Weights of a small GPT-style language model, trained from scratch on English Wikipedia: a variant of SOAP for these matrices, 211M tokens.
Each number is 500 + 25 x the weight over its row's rms, rounded and kept within 0 to 999. Layers, rows and columns count from 0. Numbers have three digits each. The size before them is the row's rms in percent of the matrix's.

# layer 2 MLP up, 512x128, rms 0.196, rows 205-304, columns 64-127
099:484518516505496504508538447471509462491505483445487521541457514507482504467511528531507468552484533505513529493454441544490531434495506472517507557526503469519490534474486503484493479535514517
090:500512532526519496495467552467520471510484470507528471468473469487512538512515510525500520542494492513508447467504487492440509495485446523515533482477522520451522519512486507472507495564474512
112:494467499510496526524471512500488495490539469463542484533503508495486540528499465489494496484490463498512496503478482498495488502520481508494453516495554522523558514492479494510495464519487496
085:471447522508535482512509482496502470515491467515484465531498463516475553510483472510530495512460516498521467506487519526501498490455494497492477463491499464499493536454523480517483497491493508
097:478486515533516436528503496497540471515511485513506503494477528470508498533512516492495499501471504517521485498505574523493478532504527435498508460531514507513538532447503478483491469541464498
110:473491480506527523464513539531527504459474488472460541476527494502477477497501468506491492481480513485497507502514451547528477502498559532511515475487532489522516495542475472521461516480521511
093:488475532512479488487513484472464491466504516496492476511511521500494515472503478508492522450465498482504538554524491485488462480439505466508494472506499537437514531517523507530463508510473512
098:522470498482491507429495487552495538487504487493500498509514500475456484507516490480521483415450495513472508457477508475486466500485502474510509510465480517496536532523504521518506512489462494
096:492530492525537488489477464490454512509497480472504499496514494492510493532496525463481536541476470493534451492477498483481452484486500475526483514532543507515520524517497502502534505538502527
091:536492492502523492498528489480477458504520498476481450548508462501521511501509507491480517477508551488552485479476472501460453516462517434528479479526502521540487462544487507469483492487523498
101:485501456478525474487497485533496472528472498527511507549508454468508495500499483524460465501474525472532505505472464507461507521510533476502451520525523476436476530528490473518449476518538510
100:471500488476529487474518485506505473530508481546479509485493530499518544492526486521511531484479506523529471464466499505479468540514509525454497498467478523508508476494503539479500484518538488
106:514477556519489503478475474498522503494498453518530496513536513458511480494531522534547484462512489498539491450470508506515490490500543518519515457513504531524481488541493435483527508441484482
098:526482497495509498482496487486450449520505468467477504554501568516512524472558534525532478512533501497519469490480467524487502553489502496493500479463514498447490495506504515489505482555514513
101:506498492494501503516495497506489475551487480473503465496490511494507530499481512503515482483490536506534490504551488510505472467474500468489505507479493513497464507472534493516464482502493484
082:529480487516453483502504527503473459514524465496499518481463459545491514514508495491498501461484518520526508480525492482548522453476508509505464513515525516510485486512511508520501488510499534
096:498503495451477525504508526509505451501483496516465498537488522486466532435521486550534518489494515520509515475464476483454508488453510492471522509481489497510505492510523522485516487461529523
097:489548494506429486508534463492500486539507493484497535543524456538479507475514478456511461530531527479485486489467484464487480514518548511457496485504495509570509488521516455532542544501501498
105:537468511529502503437545478464512530512515491535528498504469464508547503471488492497536480513537523527488487455542492505476542474464523454503501444481511533526489511497515481533496489448530492
101:451435495486466540528480494478495486530510486498502528520492494529516475542481479501507468504481479513498518469515507433511456521486512487498471486493497512543522482540485518490455531462494500
099:503453486452486476516503515519480466477525487523452464541503483531475507453484469475510504468455507498483510494520441512507487494493473531513518497503484509479524541491498546511461499563521518
095:490460527502539475525532454514470464530501465477499481504494457520504499528460528528537458512512516496504497454507502516495501498482478463525551508443470512519470515458501494505493494508471534
099:520510534535537514532519524515523521507482488526479492477500467470497502520531509504486475447503516491449482509498500502479511497457485489518461502486545470528487541485503502500417524516481475
097:528492539517512532475508518522513525467496466540514544541474508487480452453549490519443468512523530555493519478532527484490517501500510493491504514485490519531493514459502521532493498482485485
105:490526491493525508462483535512522512488519507513508511510538472513496525507480526532494549498519527507505494500534513532500506526438530472534498475509480558461512472481501496514497529482526473
102:451499499526512499477526492479532500497497475448521508509527517504509453519467539521498475464504507483488516464505504474463507505515510536500533465480476533504507528493515488489484505506539482
106:497529515484529508527496517510476402536455484508488529486487518503515474530534493509523505520509504560474518455494494469472485521511496525500496495482507509536520493521514481468507471485516509
087:483473523493537449507516509507516427474493473519505483510482464520493526511503458520485536485499518502544513481521533490472508504500476489528484503465527509480509513490477478460491459475459498
096:535508479499536551547487467490521537502506537537507514549509451501482520527533465473517521461477458464531494504488513524547472482502507460525454449490457528486514469512503519511489490479533513
108:480524535532473504486507475515490505490483506550466478516500481458497501457507511472497498521517518531519476474486468473511523512431491526495479503502553558530527481530536447536514521516511512
081:473473489536488539508474499471466531522515517495504493530516518500484531483514509529474473452482485511535515492532489484481482482451471497503464471488531509477548537536506514511512500507538489
106:483503496510512526500508482478512495467527500522517463498535485505496502521537485522504460528515514516529538499456490500506539572518553470474472462473532501487504532511514467510490501513525520
106:545493494477517496492471527513472526505527486474507515470518515505496495502511451474492469444491507512527524461511495521500478488496546513535429493500504515511499533527495453513464529495451466
089:466495521484516499556510448523486520518484508458532470476564461482477501530463477530471478505482461518501494505522466497483475505496512460519452507507527487494525504523551480517508489502504527
122:493498543493506479512509491506495492511458478486527503477472501466517467533471455499550483482529502506481510497525479505461529522483502438532465496473511496527477520501485477498455485500557503
109:505467533519518497491542507584527461476466515491525530529487465525451548510490483485494509520471510496528456501455470525483472482492496491483499558508496457499484505495480507547483491534514517
103:452441513466490516482511499508505495545526545515530466513469444502506500495522491500480470477481506509512503508534481493511501517487473458470458505492533487485558524522528471500448513494512498
108:502444524532487531508514490465567514555500537527530478501466479512488570515459484470537513501494482483492499533520478507528538527484473474498480486522526529513500501496510508518499522473506481
095:457477495543485496509494507502506500522496498532520479503527497473545478509554484497529455483483496554510518501487511492509508481491526477481470492514488491494485465449530461476464481557475488
095:538484517512512506490527494504444510504484509494502496474497447509480511469469529488521545542500524471514508456490465514526527527458513474498452498508541506532513480494506469550527517483492495
106:480526471494534520546544496504481475465506445502507453522523493523462476497489461495479512501492480490529497517491514463520546485487456522525496493455480494503458557506503513528494528516520522
094:519504522489474506513469499477522503463532480531528495556516460494489520506518514479468543450469506506482508503515450544498496455534496529512502450469510501500503494531504492487492538528490492
090:458488489484519488480472526550491533501553513513510525514514431519515526497524482484488519466494500498483475486487530553443523517477489444478498464472477510497577496492490523500470522508497509
105:531475490513487531496511504476496438494533473489475498516515519551463525494485466480552502550483531507546515502476529480510452482507481472538489543503458434468523524456536505522481491511463512
093:491497497490498509551462487481495497502452499472476494519461529508497482483465509541521478513495539452504529490487489482496497474517493445493466494529512469476538481541508531502482510497561476
102:545438475515501499491532488484520519481497508493523478486474528521510464481435537503453479507498560477539454483501473539469488498468502469516497479510502503491522521478507518521475479519544514
092:524506468496521546489502490486489514482468466462450496507499502503484501488537480549512515486506481499506544495466506472489527525502530519521479442500493495506469469529533450471477558471536479
097:512518523531516466507531499526479515517478514507462474496473508535540460503488469502484485502539540505493514457520491550496548484427504472516565541514496522495540492491557454531494512513504515
092:504506502498516443502440506462524527492513516514513502512514498494508494512514503473487491516443580509513469448523513537493448492454529449518484474490537504498502496548479479522526501514502483
080:455458503513466473494481504493484442499478505518491451546493498498476513465461491513475508461454508509518533467451471491445470449490488471511486475482524526479509498540517499509471501475481508
096:494510552508504545514501506525469488529484497505504501499503569529493491574503487496501491474508507507454513479501512539476511485501486472509515486511505523531503496439514506489551473518506530
091:464500481458495498495492479538516546488503475513507479508514488523459532467480513526475480459462503492476483468487530527487494480471535493449505485460504522492535517483499475480435498538466501
097:464523556457481481530495508474540481512534443484503510523525480514480473503537534495521520485500494465510490468493465471478468487520521497497470526434479564494456490540473540538464475497505518
092:498530513505520476540529512526503436498462517541504512477481487495516513513510508501504484494490519546474492462459481515509466531485540479516553504509472479468491520496511511481518556503500538
111:495529527580486520526495499504526515526506518487515485514533458520470506524491506468503483506470515526525492513509459491498489544520518502488471450473493538491531471528517489482462501497551487
088:461531466502509511523461501512531485534571513496456507497488480504517468536534452476507486478465520504488464481512490525474498526490510522542468524449505498517504525465471494484459540508492525
095:518455569519489502469525482521514486513486522430565493516492489538477515494478479480485485462491486546529499493502488494515481513487513472517517488504495531506485516493511518515509501484467468
095:503501485501478535467516543467490512509473486514482476522552446525486501500518523519473485454461487471514464490476488527466478509548546445486481460496507508448538547455510524495445503501522511
090:474462508529507487475505478494497519509470476449533492519492506489444489508493509497428511518502529491497490529466524469478470468494475498451501462489524526518478488518468472480498482537515501
100:508465517530494521489495524495486531494498528538466552465481474469516539501530479535537484470506504533484473480471490520492493485430528497488425535515497523516519502544501529523502463520530494
085:447447486444509506501466484527445516525513477514509544530498502529479453517485467539541492487466506489507480516505484535475493462485514476485499476498513485527495508553496499492487494509498459
112:478519505525511490504515512498486504525489516528487487522500481507491497481485496469489491505486525500528492501530478544519519476468537489522426503541545515470523546521520482582460551484526500
094:495485494510516553502474471513520492454492461492527535504451507512455496509526505493548486509514461528541518513480513504512483496455479469493522523492544506442483483539473490545483478534503516
098:522470515478496526548503504525501500480482476509434457498477467518460507522494513513491507494528505504495510502497551503468531486502474446473462492478489506516520535513502513521479494541453525
105:524473479526487482508559498498483502529479484469487485530509477513528527431501475492526479480519517527533452494503460504457529477453553458510529476504497484452515520499493487522479489546552482
102:471475497531465549501509511529504464518465472543458548540479483479514485471574482489534506495547490527521480494461474526490447530484521509511520486493480522516460476482492493459489507502498519
090:523489530479494506469530517513591486482484454523453477516541478503485510508517495525501509478488508480549521480482484469503457503507505475485492463473541472492461500504490498515521501516480472
086:473468511528506488501516504466488485527490450505507495494491496477477467464497499493516541482472521538540527506455463489461501528458514478496458462522549492524550507502468475494482478497530497
088:494468538455476487464498466475503505501490495501516451505502494466468504479518508515500524489479524530492455529440531552497498528513544514473471518518506522486532484508539509521481488510526489
092:494489488489430493495528488513506485542496516498467512482498485497496551489481497482513550509491522500489504496477496519468507470490486483483486532481506487510535512507524513569501495505478518
090:529465498510530531460466490499495490504497511436494507474494508491484531520555511502499491491461555573485444463524501540499471450509513505508474496464506532512514555501478498474449494505528486
098:514484515517501477552495467489514467530513442482493515479473534520473568493484489469510516491492507471503483509510501490498506507458488534530520468496457487530473482464477495472508498513561501
109:494505527525487473464513490465483507486503486488528462495453508543486466531504496542527506534478528493484538494517510473542498481489530446529526474498524527510475541511557538505507478492508496
086:472518496498498438492486461473488536475494452494517505501456496505463525483483474502455482489487531499528542529506514506492511460495472482501484511497538518509465513503511498479503486503524525
097:524457517538511479462536543503455495490478495500505479517524508507467481490530504472452455515574534514524527515439471492493480498492524477525468522533515515523477510452507506526464508547474486
093:516483526502521496476482491513468511516540468488498554534480548527532500524460528468468529513483496524519496502480544506508535538512535488449528528475479491477486496508533487494514479523475481
094:527448510490471515509540483502500491472506497501442507526514495500449501494570485506518445535527483521493526497475477476465492529473549509507490475487522454518487494496500509477526540513516488
095:458503505515442462489476447508423482501521524511498522559522457508506503503504525507512505504455519514506458522504474566496495495456538497506462484487521537502499501527512506517507489501482493
104:518490536482525516495496502539475492512472520529505515532479462463510511516503488482479482480534522494526462534514506497507522527460499500450489514495457498546527455526526459521558509496594500
097:513470511518509460480476475490516504525461518491494518478481484515511525513497501522532525470463553505486462478565481514542503519484506511533500473490496518456486482535539471510444544486530526
104:455492508549485492444498502489469539538478545531479503479522491511492508540522481488498504520500537527545505518488491532516504498444546530483471500527488534478515474525526474511441510494460481
083:484482519507517537504518515520505464568446528517467483514479517479486510498514517534508505463500501482526482493492494494440458503467496506506487496492524521510496472521521516534491483494546511
090:527537503534514477521523481486483516495535499496504502508519466457489483440534480512494504491488519511487491534535456504503521515488562480481461490492488563527500485490483471513491526495440532
105:532513462485543519477492491487501500504501458503523557536503477511505476526471473520521493481530507485547473472483487505498544513506483484481483429473521507509471488509479448486492540499503501
099:493489531496473509538499527479470468497510451493496542519488475560489517545508495529465500507506471507540532549470506497506486492496545475448502503554468476479513518476527492457514514541502506
112:489508495514509487477537476474519477495514483503492523510459532520505506504497480539541498526503506482530516527452550498452488500512487499491456563498483490487521519512559518456535448502523469
100:484499453488516561546499487466470511514512514537441532547480465584486523521529445487457472503488483473510516479524490502516495481496494502500493509478490512490512524522470497457481543516476510
086:493490489541475515533446498494497479529498476515513480497482503532460459516524487506537496465495485468464528492467462502477490495525496453540495534501466542490483529509512527491505514507533522
090:460519494530510544504474466512525511494457513469488528527480471536485485507478508537505518555540478521481504521497501552510519472471482454494480510504513496483502494516497501515521486509531514
104:494503471493515505518501517480472472503459512472485525497519503522486449492491523502485518505489531503512493490498495493493466518445545485473443503528487491501499471548482518450514504553512525
111:465512484490447505489523513462512477500508498480512529527536497510489522463512502538492503505484476538520515452485465477499487528494520500494462450497558507483528528519520494487472528506471485
099:485465446488459532521531515476518504494500518506506485512458502556512522460533496542470498485477543469459487472502492502509517554461500491484521475505521514513549527525532478510463500502511529
097:531497486549513501499520486494512489501495504519492464503491527495523483464470508499566467570509527512535504521503487518487483481477495457472523487503513498472518490467531519446502516521502536
095:493502516509527552494511499482517519551522509522461467495537494534508497502518487466500474455529531530487509465488460507506489495482529484487483480504494494490495519486472507486457550451521478
101:503437502534465531491495485441517461566477504506498455551478501509483546506478461519506512550506554501556485514482458541517491502497482434513539490525514453479488539479508528500486480533511515
095:506473463540491496508490463504500518537508442520435491542518438455458531498469539517505493477480493503521489476514454508508508536446508500521494507481489472525502496490534506517480510504532512
102:488485509503487541516477537483537495486507473495518456515474505558498533505515473489492475493453505496495536489436517474503470458515476433485493512511487541491518473456528510523454503491464499
100:494507541507467515523482474498454484476485487510524449522519522478523519503569483510549490470499500501506539497471480473503530520502476497525522492507509505519468532487532502491478519518553501
097:476482519560519492536478550516547468497467480499548535486509503509531505506504501529488506449494499503479527487517515482509466437516493503483498524489440550490517464480541528516499460548479530
094:468475500527481476493485532477548488491509489515503488500505474477488470544454468504490529519456471470484482458481509514468506508477498519509510467537555503493552470507495470512470531486503551